Weights of a small transformer language model: width 160.
Each number is 500 + 25 x the weight over its row's rms, rounded and kept within 0 to 999. Layers, rows and columns count from 0. Numbers have three digits each. The size before them is the row's rms in percent of the matrix's.

# layer 10 MLP up, 640x160, rms 0.0667, rows 237-570, columns 120-159
100:521531459472492483494500523512450523532535491500464458479472535464510490469484486504511469520493507508520484510494519500
098:487490482476484506499493499505550503540518503501427506464491501492497504483473476499502526503547505483461493504510499462
112:476491499515487532510534493533519532535509486488506497495451487516441487487568540497487488460482494513493520500490492533
098:477552522535441488475512525501477482448492501511507488502479472523519498517526462510518491521501497522499530512538513500
101:535451488522519529482450533515488471510490516515525525512498516509498549520511501513514511479520532484474464506509504511
097:485505530473501480476477491566472511477500486522525475505551513459475501473534506488524510579504500503492513510510462498
098:541481513449510475469468486538461499515481494473488430557497540537508521485510538521491502531506467495532478448506479479
095:486504544505498528491492511506477490566509508528507491551474509529506509466467519475511497475501482455497539470541492495
090:487481510511511520533487516564501494507515487475471550537518484503504498522495535539566459502504533499459484524496505499
103:481508521498530498491527485530501485544499509501453508466467498496519499466492489552577507490490481533513505563530507525
088:514515495490479460547502473509466521484462499537504516487487512529516479516526471510504496446460444516529477528479545482
104:467556459481494486519496536494478540520516500527474484507516509568488521459514450513504482495499527482511467505502465502
098:535485540522494507519481511473529459487507476471485483498450489527506489449507453485513495518498494479509509507524435487
104:505550488478502480505458475512518465495501480506475466501508513511533494468494485539483507521473519468517502525542493525
101:465481426512498492524511518489544502530488482507503496501484506490488456497465521447504473528531465500481512526520480522
095:517509505523525496520487492492531493515511516468505519531515507526498540490501510516534491460503465500502491481475461532
102:485557485482492502515529509472491471527453489496479478509509475517483531484469454515499488567532499494504510501494506524
110:468504528422490502502532474509503513525440495475496494473481514468464500508547538517474546459483485459526531506498543513
112:580477428510541528489463481548523490509525483507484498525570501503511516458520515471476489513503481515534478471500508444
109:513455488524469490544514519481514465510519499546502461532475504480492501442524488480497505513514556546482521488476519532
075:525494519493515537455478449488461549496492524514532509518487513486497472513472519475528497510543473458482468489523509505
097:522541512569454450465468489518481488506506468485498493518501555495468474516519503491509520485511504516446487516532538518
100:492496568491471478521515484497516525548489495498512490490518487529502492486487508508485501509469501480415532532520512490
094:505531488467507498506496454530457475519554503513489480486479499538482475511467491468522482489471482545537488511472506521
102:479514497508471534533476492481516484500487510500480505529517464502520496486461523513532469501472463508440464505452523487
099:535489471496495460504525490494452455544482463513481486507540506510533536487483502449485463482492527503480486488491529500
094:528505519462484469482495512514498514486540540543485453472527475520487498511475458495527471515546526485502514491513495523
100:503503474519483487502478475482518524471475487509486489509479529493506490484514465526536503450499494484510511526507490527
111:506483530483448504500499490546482464522467511515508517464530524533500546477541513518482512471459427490514522523513463516
111:529464489551515509529521495456472483492485466484490543477476522530508539465517475491455510492497527510493538547465523546
094:476525513525490490551525496483501463463474488526488457479538493488504476496460457468538523504480481511504510529475508493
088:499520493495545474549505505457477472464489498483497450484489507535516460468470529487502491551444471517485513472473480526
090:523496509463525503450490485525471479438483502496525519524495481510501497479516509473527521524512485476506490483523500537
103:473499491490488479552505468481465478440508512535489461489497525521507523454482518543539497501533533519448480500493471494
096:482500482467499501492526499527486519532450481461504514510512559502481505517483487519527491482499536502500488540513508483
096:542504520495512501512493490525521531504491514467492486493525492503544501481528493505479454521504477505541511487506499511
096:507455516554536483436505504506506519498467470493492477465502517497507520480494511524514505530529535464465513543498472536
090:541520501501508494543535521543462496506525547527507515510562536485481518463498536473533448518498520468479503486485487469
098:519491465528482475515451517507466488483476491505458524490470517512513499490477495484529507517497531514529504509502519501
105:504485517476502475552526511482524520465507477458501490500482528537510453444480530489488482490492495532486472506524547512
104:512522481491458485490499498524510473509465457550520484493504508511498528496492468475491507514521500510529506505497482503
101:479525467467530492481480499477464489531508484499501476445500473519493514506553457557502518501480489521468494532474518498
102:523493515480463504471508494539481477539514518499499513510516513507496508456488497469542505534497509501505500512503494478
100:496533503519515473542519530485491504485471499499485561466483539448468504496524509499499486532468564488491481531515475515
092:468482514494550544477520486503535494515462501482505507533505461487514495489522471559507477494534556493488471497499463487
097:501542485462501490537524490500520499510467482470497470540455479488475459519484497508519551472514494538492541473538523455
103:494486472475505511541532462516487504541467499529509504503468524499472532495496479539513479518495485460478517499474476495
110:507496507550483473494535533505488499501495456519475472463541455535535523484458534482513489528488538502509513492503489540
099:523513477487531474491494490479540485516499527558497450534547438473502511475493457474477504542485521481536544509529475492
095:538513496517487475499504507488493487481497526512460510488558566488492521499492498473492432520518520525487513492521514507
093:497539420529507545487464505479499505507494518479475526485504467455473495458516475480453500502456493503489509503486521465
108:500500517508474498524544470497524465495532536542542496546536501506513481495519518470551476506499446520489476493443506477
096:565521560463473514494464534484497471510495494453507509479497533557500506485509456522512547490477465508462501505516532446
103:489496469449515498546522518559472535481477505515474489496515492496549530499474475491489493451498481493517507493443488521
102:518469488497433515484502474505517519471502511482530483480504516477542513524509522506483520499482485461534474527502534527
101:487532492489496484516500499532466497447500508498499497503527509455499500514435524506475522458512478502499505516503458488
114:490544470498560512549495466504490460480521513480504463497553489489534480466529514512466490499475510525490477516479511495
110:504518550541515512512550501502489520518530507512489465504494510503526526455450489484497534475481499439505483521502472481
109:504496507496505535548507476507501516492522495507489471507493476521494480508470517480486528518504471490483510483507493498
087:488491495483512511496467500486499504537467486513478543463492448478522544510472558533484503506541501500462460487548483524
087:499538519531459454514507534525458483545499459502510503523464500529483542497456506484435534516536484567495485491533505548
099:464534485528496510453493511505477515473508464478481512478506487522527529509489497494528497528501521522552493482500513467
086:481496515468467482489495514515474509498512502537493501492516541469505536515569514499550524552526480507500513480547499499
096:512475484505465540509519491510503488503521509488480488483541471518538500479494520490522500492517443507482529504502478528
105:527462534438487453542501527526498502463514484516506525511512463514521488505522469522548507525467482451500515530486510516
096:473525501455497457520479486484476542468508491479521497500489521509500500452545447511509510495501530491547533480492427559
102:519504473475494505536542510485472527460469471542525490498513538478473547521498486556475504465488477481521512521542501477
101:483553477536538492479527460521493483485526501513538480503497473515527498491481476481515481564520484515462500464488501480
097:520514491544462521542497518471429504469451490461499502567493479486477481499472523505504491469527510498502505542525481526
088:515492531497548512515533452486475500466530488522440495514505499501468502508448519475521528490527504506495481512546484501
086:492476480505526514455507498518458527511453487520493467490508535474495472478514493483503530478512476506540510504483491514
085:512493523474489496506523505505505445540480524474526524477477528469510498491483521508483548450517523505502518528487511514
100:498491510508492501493494488470488527490497497520486542521518482493469504459519473495467534487531505476502511513509451474
101:529519497516484501513497497490546526484452503477539503563482474476460499506468494502525499547487476492534512468524478496
100:512508475505476503559540507523499497476511466526491489486514542501466523500459508459512506506473480517509488460503503447
096:487542497505449469515500494473466485542437458459487505500477510472502457466530502535490492491526490529488521487545481501
110:544472507525493457520509474555468457487500527467517496498557515496513480495482511508471516512496493514515457546497474511
104:491527491463498514532557483471498502531500480475489491513472489513485532516490519532531516515488493476526503558495517548
096:535494478480517456500505494505486476479461545506553540501479525470483489491467534525537446507528545519525526489483486500
094:527526487511479505488464495525466443484483507510480516544514497453519514486509526496502468549513510524478509480509484475
118:538514489494486509487500547529501478498508478454473465529523509518544473451478500481501491465537471515508517485544458529
090:504502470503474505486505453545491517493500466494515450524486499513509469478550484514502505510515486520451529530516546494
097:505486511546481509534514483481509493552484496497496517485502467563509523496501535491478477460485488480487464473540489562
101:524514465511488486499486472489486520455531477484533516523496486530489543529482478470506496523485509470504465481503501486
096:526541497516549556542495498508503480511521492482512503517486504530480514497532525495490511510520490541480446474519472508
104:486511518504534481514476493473543499533508485492528473475464445481501545511524462461508503548502509505507435510555517500
091:464549488490492424530526494489526485503497509486530448547449506479511542481508477483482513504501515511470509506518480436
110:529546461486494524517517491498517486526484491491522532540509472489523504501514490522482486521498493516484473503498521522
107:502485493521491507485530505512531538520523536512484473526453548543502508464509475502499473485497511459522497492477539484
115:481496524498501495474543478500542526507499543474520513538533531495519521468499479499472488481544477521481495532518501544
110:520457534549482464507486512500504467494513490534501500497482495500480511477516455536477454477499503522470524504499499508
101:499536490495502507521525534557499510535523516517481483509512480500521503490482504530486518462535527509496433540482448552
091:500508502478508527466493477500527499473508510480470481502496447466525551459500477514512478494472479490517508551509520501
099:498490515513504532492508467498504493503469503477498483530514464508506462511502475509510524453507490510514517524514481512
110:493522505490509540479488477486502481511509472500513520525527484510474508505509485518539484452504517488500544509473550481
099:499491521475546528473481504485473490474517510502523487506518514500519450517490486530516548518553512528501536509481470508
105:530487520497512533506500467499477478532534489480472562470528542474512477483493483532457493500503458552481434530499478494
104:475511490500492480465532501488505524488483496458431517468530496538489507428512515511523532506477496506533479455524474469
106:539531494503483488500488476493458460497509515454478435560458466512491483478485447520481547502548512504501488519536510495
105:466512517488506476438518515513524487469495489468464497502542459497470515489511467491488481467492488499459490503501537535
105:541475495459530510523541505514487502472490463518501533496522474499509512524501461519496446517481496487526513522496478530
087:492496507497494517514467499500522499508523480510494531485514492485482484480520497514532533486483525509497474505506483547
109:515489498519544484512515511467483503513499503489494525504476502532445504538447479474491525501520508494461514539538506472
107:489531498526491494483488514535516507526528505514463491514488506469465538470515495494489521449491479529525488556464506449
094:538457500503517507501504530457545508499521490520509470469514465471520480470481529543489508497483564544525496497507501489
105:492490510470488467485497514475512506506529507524494515484491479510488469499496546500491481508474480506506510522488518475
102:498507486493496534500517463553491497550539473548488519516504503511496517508527527484519528509452461499486437489504497509
088:529480514513511519527494492474516476495552521487460494475537518481499470473521495486512497504482496520491484537501504475
109:522460523527481508536495504486468547545543541488472499488519483486505510498476548505523495547487545535507517483500514517
105:568493503486500565522478495483456478483470545498497564539517530461456459481489465500478521480508488505507521513478444510
101:502488495518500515520528478522435490478444484503477528482518507509487540465504492488450510496473505441460557504469535472
090:526478540514527522488531476513473460473477475496474479514501531506470501482508474478566466512565491483475606462509474522
100:479515500482468485503487472506494514503495504524489509477488532496523497488514505480495552518433495498498573513513506500
098:499529477471484514472520498521464482495523499531500499499483521553496481497516487464583489521529545509525503466515464496
093:534486472477529498502497530477477471535520521528537473499469533496480516485476500506503533496544495481468480448515503495
102:511498490474534490541531462488501482434533495502544491493535500440498486492491494434520504483499548531530507489447491469
103:492523489491475490486516502483494492518491493510480509474536517497511470501484512477521495498529517510471519468487510541
106:506496517489505513506524522497511514514491533477532544525551468492482459496451472483542504526513526482555519540524472506
094:455514425524530523431502488519473469513497510474495492513525483537471527464440511528511503495491504463497511490518474477
106:494505468519541544499507557472491455515506471447489533502480513463483510498466495529493435506517467464452491536509474483
101:539465520493479526474535496461482519484484552493505500524521510478501492440500489447516502486487491522489497527508441536
102:502497489512534504533519477555452494491507428494502503511479487525515450497501490486498512475493499515498516541499512467
109:536511458516519526483545482523496512544537509514476502471503529517520478484505485482513502500472532520457475501501536513
102:512481517521504512539498499545508514529478552514517492466477524564467474514453537459498454469475524512487498514513507530
090:499482492499508484464516529517492481520504501495550484490559506463519513498517518419530483455544462537487515510492545524
110:556471534499499511517458470518528547507511506519536503450489522510533511495485502503528452443487459485483504475489536488
097:477513485530489500521469493516514485482494530513519495479486511526493478497494507529512493475555464516516545502514541478
103:523490495499564438497453507497525518523456500473474529477543503501510489453487513521476474460510517495490498508506513537
104:560468498497486449526476497487517493445497506507496520497560524491466506497513521524506517519510524455508519464453495511
106:524510478487496553509444489507506516481573486480504496520521470530489507455530536490508492525452462495494489514482524504
100:524535511505460480477521453476487486552443569519478467477513514493495488501480470491509509483511529495481512493486510551
087:509508498496513484532506484504477478510486464459516501507480486508505500456520515494491458490546522537491469470494490516
106:507482506494514438525524463471532512456530449483507509512519512495524511508535496513515479515502490522466494544514527467
093:550505523485538451481474498524471496524499502503492517483512497466533537455512478523448468473502495535506524512534519503
106:470485565488493498523511440502492468484480508499453544506495489538518477524495530483497458477484546472547511484459531531
101:483504507484485487477517514506487468483480443478503500473519517512503534490498505480519528549472462440482517526544481524
101:503479525501444478503487464470517488520491473477479478498459498492534512513498493481514484517559467512489509514486545479
106:505492472509526525505540486521498502461439471469522516522525521523580449486463472495515486532488504539481509465525490541
088:507483478513479535499516506526467481512469501502487516549488502505531499473528517485501519538508512471510502538494534486
093:512530466463427498549480450518486465481509555470460475493460485500499512506498465520487522453514504502486467512536479485
095:502541500483488474499536464486515503495508526484477478501502530497488511464486539438507525510513492495546501518514531483
102:530478525486449478501505476503507482446478520517521499535525554531555475493507517499479510481505466491510485472525513489
104:529518486481454460517464487496521498502475478552490498483471524476490534516497453524530467544504462479462497518511457508
097:498549474461482455502510468523469475507540536481474485527516485490494540461470538531481511495472531483513522532509505509
103:487497533525470528490499483502497479510529523505447522497502504542509506474452447457539500501481535468501498483515509481
092:492479498514478523526496483464450523519530552497550520486547528503484477516516473479452507506546494417503451487501497489
114:529507474450513505492516503529488507520474466479510501524520501501474474472466520523486487473453548546488531523565516508
079:472494455498531527486496464501492523477492571489518481502483480465512514489552500482456452495497504486486577487479488560
092:450500476478542491486523500499475510514488471490501567501490543501546521509480485503495525514484487481516524535509514518
108:523512522537505519518495527521469437517500501500435464501518502517484462505520475546521530516522490524495526525480501514
107:488477469506474468550467477505525480522490522513486484451531514505504510499484544484483514481494529478517493545479536492
100:482528483473488489518500500499491504460512487456503466509497523471489519487486497545525480466525508500517489529518489479
101:528485489495498503525514527546497490554530534524494494485490527496491484474498521513495501548477493486506486501505469576
089:522484497502459504503507470471513497497555480490489488463466561461485530475535529507480555489545473491512452481493531547
090:483539526459502541485507519507493461450501527508502483454548512475469536483501486481506462473503484499487495497536485476
098:516485472505458521540494514506493508455446495518489497543515496492533526513501449515502481529451496445489494520474513497
085:490510510506471497496453479453465467539449462497506525520474557443514535525500531494495443557467522485506524493509471517
100:499513504521479480499520563459479476469507481501489483507444532498509505490520472496486518546540535452464499514493502453
088:504495497515501456567513478457510500512521484480450468525486545480446478495513540547484500495549527479513512480533514508
108:545514547511516502489500524486498533525497476519478492475465499487462516455451493480475548460500538461530524511531471537
110:486501512512527483482516449544495473518516476522440485530475545467478508529484510492532528537531470430469513509528504502
092:516461517451467538490481472500471496500545522496454490525497551457487472487506470488489469532522509492501501506500516517
099:520453502472513478519562489474507561473531520529511539531474506479494479494475505507504465492496499537501506490499476492
107:474520513515518484500476520527426486491469595476464492453499531470473513523505503525539495526519518515531553504494544497
097:512484501464444533521476501487521526507481518467485494493490497494543480479494477491477496509535497523527517471503462513
098:528489505514494498518524530529535506452519532475467432496493479486488552485517518528460495526498514483478479478483509533
086:506511487517478500486475534496505512509470483516507438511495519481487454468536485512512544542486516570533500527510477536
100:533493476456481564469480468433465494488519523500481464524482537483517517484539542505477503474493518480511529529538458514
103:488481489520486503486510530476482504475487533482486519531471504463441539455502457493474487501462504535503477533462519504
102:488513464485514493503516488509481527500510482494514529480501471530487520509463493456527494484503428521478511557466474506
104:505520492554518493546512486472471496490510490510474469505503455517452521519507500504491482491482508520538535481524510490
096:506499447466503543513559494505479482471496473489521475508505506513515512495480501455481503488538485510506495536525562534
098:485498544471521543465473500489499501426519477526475485483470500489465573465505495535497510497471486533445523523460496480
104:444484493489501521504551505501488461496486506463476490507520511437460520477543461485501539505453530509475511485498508456
090:569541505479531515512481482513481554474511508479537454546472522500515513469533501501474522509503508498471515532543467510
093:487527467495485487491540453458514483477508460499466485553447513513527489492521506499509503523469488441525486500518539476
104:477522458498502547472471518529481487492499476544478504520541469473466518476528480510462503500541489482448536526499501494
098:503506513474503515501487485453539532499454516461524525481489543485509462488521485493498480534512463510473511479531499520
105:476503491501459548516485479489486517467476487511505480484514467508517507504506529529494517463518504463500500518430457524
100:490503478466487505495524462503514485537500512529488538512463531498538499499523494508473520509473449480490465511511469506
106:521502505509463523484485534541520523523469457461522503526528506514467490488472501500474512457481488543502495513524479518
103:493502468485532506504483469521491528496508446507536481499469461520522543463537541469493495496507519513511509487538449516
100:498507514525520516506490427518479494470513479489468504556502465472510488486467546545484489503475507489499467505486483473
088:494547519492449478506485494549483509492494490461502479487522513495492476520533518454524489518473469505496502516548483511
091:501486509464495489478486504498433544491458531468532392534487539486496480495508495486503487498469486496503524499487509501
109:493526527470505510476490513477498492518482514484467514517504472521509467506450474474501443514510504468462504493504497518
101:475534484524472486505493505491475482521523509467491497452480533527508465488506487501485509517487508514522459510499475508
108:475564467497494467512517484499472511535496474456512488520478456527455501483513472509458538467524443485517515516514450527
115:560544499488472482472507472492474550492498545479476530535498492500449509503519504486488497535540476495499487489439504525
097:482521529471445532522534467480484543531487494481496553545479432478487526502500500523467494538480517479465502532513536517
107:497476512516511513469546493480510503514471512484507527478508488482490481475500438478498472486484534484456527516491475476
092:484517500483483509489509499510515505569494488489469480527517494487475500473458461529492518483507502528566517502537556482
108:493503482485492491479508504486512468447488511461470486522508551513531491443508504454481456508532546506511515472456502471
110:502489493556533507553504492517491490468499471452477499455478485522477515505426500491473480544502499510529477488529490534
102:466528464512500517534507506477508516495475499512488493537486465503447489480481516489442497487519493504518524469475529493
096:517491457492490507489479479498479511547554478508463539537509504517480490509554493447507477507481550507486535512521510530
105:486490497519512524470520471461472478477472529528512498488517508526478504495520494503527450491474446502492501511468507493
103:465514471502479480537479496501512524510500483501528505474471460492513461526531463495462480482513528460576468536529478479
103:505525491510510502534488525507453461481481488494483506460550517549504529496455524525522490539504529484486548518535509540
096:495489517503537503491486492525498472494516479510499510521501472479541502472476504497496504540508480507499477501468509558
086:483543514485512494517506511481496511500509495482498455485512509487484453486465472456509559520468476518501499534474531505
094:490515494526495510528488499499521499539496522517473479490478540461509473487518475523485527514503499469473487501451457492
098:497521501468507493492527519482482496483509471505525533507528471491530520494439534505532503476479494535489541539472497528
089:486495504464459419494529469497524494523567464506502474492537507480476553486510484469508510539516515494489476512479477523
104:478540542554487493513541503488485528494479488518523503508467530458512486483448486463475519512550479488496500531525481530
104:525511511463471504485516486478504513544464535499520556517449528496490499476464501471564520486452512460477516500494506520
078:482537473494495506562516522508518497524494476540503476528493500512503473538509476486517547475483470506463502540440493526
105:531504491488490459493535508474484509498459448522505495498497487461479506466456470463530526481498547464528520546482474501
091:432499475514499499481515507515491525465505505507499507492426483542522471475501531530512528507516497497493515482480515487
100:477530460485484489496550495533470507512488496513518528477489513497506505498512499547536493494531514482494528441513527501
085:529504493529552490551543542507483514450498494461539480499481489515499484476482515505514512494494483502489564465483525538
104:523566528477536484506477504528490497504549510528470497482544485530517489488528494462533500487484504506488486524493526570
103:515516443489520471509549510464507476532495449454486470509467493524498528499533529507508518515479554490510505497510509539
104:464507462506496497537536471493491518523503507463505489512471494518496531519447517471543486473479507519497488555495508487
108:493515445543536519530520486459473466487475465505429478498509493475474526519482498521544514473503452503492472488461544491
099:496500519519522501527460464522467467497522467488493527504499523492553507514502541527519466432492446514528507559491466535
103:513496455488504476510536514495484536496522519477460537507515547484513457458532493493534507506503451514505506473504466485
107:512489519490488521493438530481481494499464503463481531535465499518535496481493488495497529536513504512491519528515519520
093:525460499484519533479443499480468484509520493499550544495524525513468496515507472487500497522502508569524509547510538506
098:507498495525491489504498517478494548472509530509520488482487474501517549520471513521507471530459518475478497528498514494
103:498517464505496570493496501551526497479465545539514483504503511497507536478517465489484519494510462500479464570482515501
087:472520463459460473543497510551501516489577506516494494511497468489455529451502489504518465485495499511492545491513479505
097:490476506519530513461518541481466475514484484518506465462501569468531495503526474509500511543516468496481543502504519553
095:472503478494488512495500492479520487499482519541478537479493487514512496502554504509452526486519453479492487521508473492
083:504506468488511523550512517501521509508498582518493549468511493494504504512495464487450544525480507505480508534522429487
095:491544521490519534460562504507489554467526467504468449473569493499537515503518528518564531489501498506505507463534481470
109:512528448483488499535521468518507533524467444473472495525527489516519500463544514519495510496504504515461529479461513502
105:520505477521527519527490526497524483553482512513517521501566498532500506499484505524503535500499504493513512497476483510
103:500490469500564532516517454474491485560510483510504511484475479481494508469479518533467533502489440489492475500506444521
095:484539521474555544505486467564501503449507531492497502508547472479495490471534499501475526524511510467528518518457460513
108:520504486494509471480511463491493453471514462506509540493519463494495537481509473483468518531508539482469519501520492486
098:521496511518486452527489474526506541518477478470449491525515503535463490477493483511481504510531467482478526478520487543
099:516541469512490474510521520503497463509498477523508510463483458538494544524501477513485505485497522517486516532488505509
082:488446527484498483547503500545477468471489503509452510507520486488521502482473530503513490527463486503516492547515516484
100:501498475469466527509503453477484519494493529519512521493497477487502458511476502515505486466471552469506520538516498506
098:524494464458453465505489471463519473474546512479523500533519444539475489488511480527496494495538519523469483469510466544
096:490528476514497551521521489512522495514493501509503534504546521502507506485517515512478481525490497549524521503458466556
101:501506489476524569493546474506489526473529551509504480479504539501528453488485509473509478558491505505500467489497540505
101:495507500499519496478494539504482486488521506508513509496536530509521452462526507494506465498502505498500539515499506493
102:494464508492518508468554502470501541529455509502458460502528491512512510504550515490479529502480534529525500504513506476
090:525474511499521505501446515518494471487535483469492475536489529485459551460489558491516509457486506526472537514521539532
093:511506484504493487519501472508505516550518469511483493476481475504520510480528545498524425537494542446503525427478547515
096:499493496550494492500460500451454485489462524488505456491489531516520498497503511501484492510554488463516474508506589488
108:469498517508552499499493476533462546494523486504480454489480525489516468501491517496512448494460504479534525523502494500
100:496505514461551499477496449509461484484521518513493466469510508486509484520482524501512516456516465467494529462467490458
107:541504506550514541449475502520488485491524536489463479490498536497538490495472466507501509497505492507504489481494519500
100:522506503478484536483531483478452475484492466478490503500499532528500509499555464470504528480488478484495558494493516468
092:536478554515435518522472490530472526472494523546496545460515473497477522457514506468552483523505498487536476497502499505
097:482537521512478451516505490490502513501520486554477503521525555509490484492535500498516478513483496499476532524521479514
108:519502523475461497494527519464503529517523475478446508538495519513528503505513537464490498518512484476483540529518491513
106:481547496460484472478496491450482546495490549495471468513505466522492501480544493470478502490514452539543515538542524515
080:473508477501511513512485490486525484491509536527463489500481449490502512498465475503507514490521492546463492495516445517
110:471503520496497509513495509457466521482526485478507537502514491481516521509511454517503497493484544508539547575516505516
113:514491512493498523544496491527524491518499510530513487521478485527467466499516488527499490508496483466459448525559501484
094:490541507488488491491530472492538498492504516461490481488488495542467481489478487512535553502495514490506516472497509509
095:490488494498463496484520527455559542486488473504559500514463496447527525453534496479525478551489512493503508461534472498
085:504488496496468500520518521501505523517512472483488484452490458473534503476518530528481525499544525526510517487507534502
103:500498481540508470472487513500472485526507490519486488512532550475464533502488468489494510523456469482540463533487478561
098:490531465471493496520462500545499492515493525464506501496514511480460486474468498520515490490491516554459460511526481528
101:497520482524503524500500475519507518505480515515478563508517523455509498483480496478554508497468466502482490525525504495
104:506539459478539493497492484458495549485546547472509469476460525508508504503528491501467532499531509494492530518493495509
099:479525466469511469490487492495507507508512443489448521477494491513521499469512456495524527501462444529546476532480506476
107:505476483502497496523507465478497470507487458487529513549552503484487453478508508502504474485483512477502487502553498502
099:550529494476467525546521468516498506479474493454484500542474509491470524477506487477470494481481506518507518517469487495
102:484536432487548504513554482529482501503501487510480459479490542489510480475477491483516463513528505451483513492504527484
079:491545520485550503519481507540509494462492503452478535533492510499496520503513520500529498497524485431521514495539546508
080:477545514512495493501502463559473501446517564480492515515508531489494521522460509490482518488518516505494477506516547528
109:495498480531509444499498491531511450474483486538513520498505494472522533524482491530498473478510480459535486570541467478
101:518460532531518520508466515501489487551479502509510486508507420508490488485514500533473507551540454518497533513508517515
099:510489521488513478569478490494531525480529506490494479535504478494524540470502469494523516498482487511590481473513490503
096:535531451503538524493516476519503476517482489505515488480503507557473513469473478504506491547525534474488511500528489507
092:465503507525505584532490479509539461506541523493510493530502517537503503476497520486469504526491495467478494430540503497
096:512501465517502523508464482504508505493486469495497487492469476526479501523529451493492471511512502509482498507516508485
108:505497489501472516542488518456502503434501504509537506513461489469509464477501483510480516443530523490507512490473524498
107:564481464510481486506533478527503506487495484504512538529472491511493498488453496486469471527467453491525515510532499547
101:514496521496526522489471454512525460535506505515487481510483488523510474471528497500504528505547530457488479490515502529
094:516544512492544513534515499485512453496473449477492513501473515518537509495486505507502514490515472461489489509515523479
106:534515529457491480540528456492504489498503493492471493519491516530518518503491447547553545491486475493521528487462501498
086:504557514485512500462509523511487501516471451471535506513483508479512494504468487482505503509500500470506499479502546543
110:510461529453454542508518515523470511525511521498520502489531498478459519498540501521461498470492460531505485581468528525
099:505473507503512505526534527552503451473497483482497483453510484452466486471479519558525493506528466506486487506500507524
092:494515480510548527465500557466469487440493512486505484489512497515483528456504467498535474488514524510503525518498471494
109:506496531462507509445494483511463476463480502456524456493543451443487481476541458500481535497536521518509533492502564505
096:460495506492467453486471465492503476499450495471481512508534514473519486512495469453481465522499519504530486551498497475
097:530535513484526505525507521529488511542515467482503511497494505516476491471452482498493506489511468488537454490494501496
098:505470446486482481496491497451478535489494508501465505499531510467522479523504482496457489496525522502475499528505471505
101:493544493481432517534466488510545495573487492499510497500557483490517520481521506486520527492500473518533502493521481509
102:498505453505486526542546523520548487508478514516481481507460508514531499491457518485528503447497475534485501513486528512
106:515522499495534469512488497504481519516517506534435514506533458521498472494519464524481467532491474529501500468500500488
091:509501518506518512516489491502473527481539484478477471485489505509540553527529487493531509493497545392518503528495489464
096:465532498528510516479504503498498482434517505487489478498488495528526497508467507520518492513506520543451523528490504530
102:484526493473494493510485470498516523554530483484499498511484528493518525523462457490521538512512474502494533559488461463
100:494488500544502530511513452533536491493512533473476435479525512508475518482485492517500538469463513518495499487536453487
109:526513522500505493504519502532475492527510525536505501483529442493463508503482495486498524513499512505485508496494542465
103:487495524502468494496486480498467474531442521495486473473512571482501488470542526516483498496459461511474501508542476526
097:505462473519489488523486509471483510541520536490466479501473463485570511482495543493490475446484513504479478482499553512
087:512464515539513550520468490475517480487447544493486511452474511494559523457512516509487549501456516493477453482538492535
100:480546486499487489492511499517516479509460538564467495505499536508473525512511473541476533480530442458508470499472470533
105:451483483516463519518497498508519521480489444487519532473517506524469488471521511508487487505490483516475521470480508487
104:508501517505518534520492459533507539532523492511424454518442526494534511474471486481480472479496519473493485491524442510
089:525496473526533543522516506522478466500516512504476503478456503534513571513495450478489485523471489524486469522522551486
102:551518491527532471522517513482462504487522517480476482520497472559475509481488491480473519487557504553464542493510515478
089:532460468492467492542530481527457519499540513525464532499445494456504455488502516531491520507446447480504495517502512533
094:497480507548486493518542501508495527492504495500521466546500464477532503499489528480512457518501500517518473497529495494
101:485506508442537472527507490478490535524483467500504480463525481532520533505510487512442470502480503484508521500529526499
104:485480530494506478452519516540473501440531511459517475506509507475476501514499463533527515504551499521467511490511520485
094:442497497483483519487486484554499495508461502499531506488468524521542536456499542470482476534493525477520517471505506486
094:498509479489475462513553515516460504531542517484492521508439481491488513508461496509528495490471547468501497489523511477
093:501493475486495522526503483485515522539504475463464502474503502518517503491531524513464440521450456512520508526464513520
106:498540534509514508498498491503523464495507505501499508504503501508486485502514495518495471487476492495472489475478416487
104:536501498540473530497449486476499476468487495486476475506447511558522472484533490557483473517480545481487473501478481534
100:536529502504509477516529525557450517503532501448479487489540450463481517535504519517493516481538503506540524491534504471
096:519533536443488518491505493528516470508449516458517542476538498492525533471464503459488516473488498545518504508469517508
110:479497563500471485507520477477506483496499495492524496513491449499476498498449506489535497470520485514483473529482517498
104:467503467541528477484498493522520514540591516515487474507491471487491518483479482515457512496504531476487537544529531489
099:544483520481523531520519496439492520481456502484507514494533528496513527499513498435504495570508490509521527495517530517
103:477522517469469529502499496519493440481481469477494523510468547506541498470485480505485527522515489492490511519510496525
100:512526483485497498488493488533489446515465456518510482520534525499484465513441504460510498499502494505486538465523470504
107:562504473466528537502546472511463462481513511522529454494472535497537472470488494519525517480520522494507465482504475534
104:494501515495474567506505515537494512486482513499523481550479476472526518482502504518517503512489482551447485487524522531
106:515501485480515531493511501468532488492515525525474524469480486465497496507519445496522494469497492467509539509532445500
108:465472507464471523481487489520507473513503472523480498521517485481501487499501529542520505502534529509484507529457467507
110:497502495519465494490519499518487516521501509488498475493520486481507477480473512542501464500498493500512490535533562505
115:518531456454477526479527478492492522480548534500487494512493526503463442450500514469492498466475491508508456498513478545
088:468511508513547519527531519512465529485527515492491489500483485488451461473491544516468511535529455509539492485485482508
096:526542509524497521500502509549483482532442478465468516573532490505598501529502517474501514486483557498492468523502442485
094:516499520500507528514484464503496487474485530514508469481520525468468506494453503502521498497516504524497499512465480518
106:508519485501508558471476465525481449497501456482508490518504464493517497494503482525539497534521461481510508528483510492
106:485494453454498464528516507477483492504483483503501501503487493516517524501531526512491468532490510479551493505544526532
101:523503475508482459516485524525495499528463475527480528434510455476482473510485499489525502520504476549489506502490488544
103:494450510458491522485478486479511442486491436502443497471512486462470523492479495503468562494482509445525510516529500553
094:457517476473513468530504501517503520477478485501482510527503528501484490496478483481453521495491467479522534515484514543
100:470521448518488502467472489489464534555488463472496516500479526470523525527504493529555508518490511523490486520496507502
105:508522486510475496478472508458503496580523518520477480459518575480526495463517528491480485507475477514533554511518481509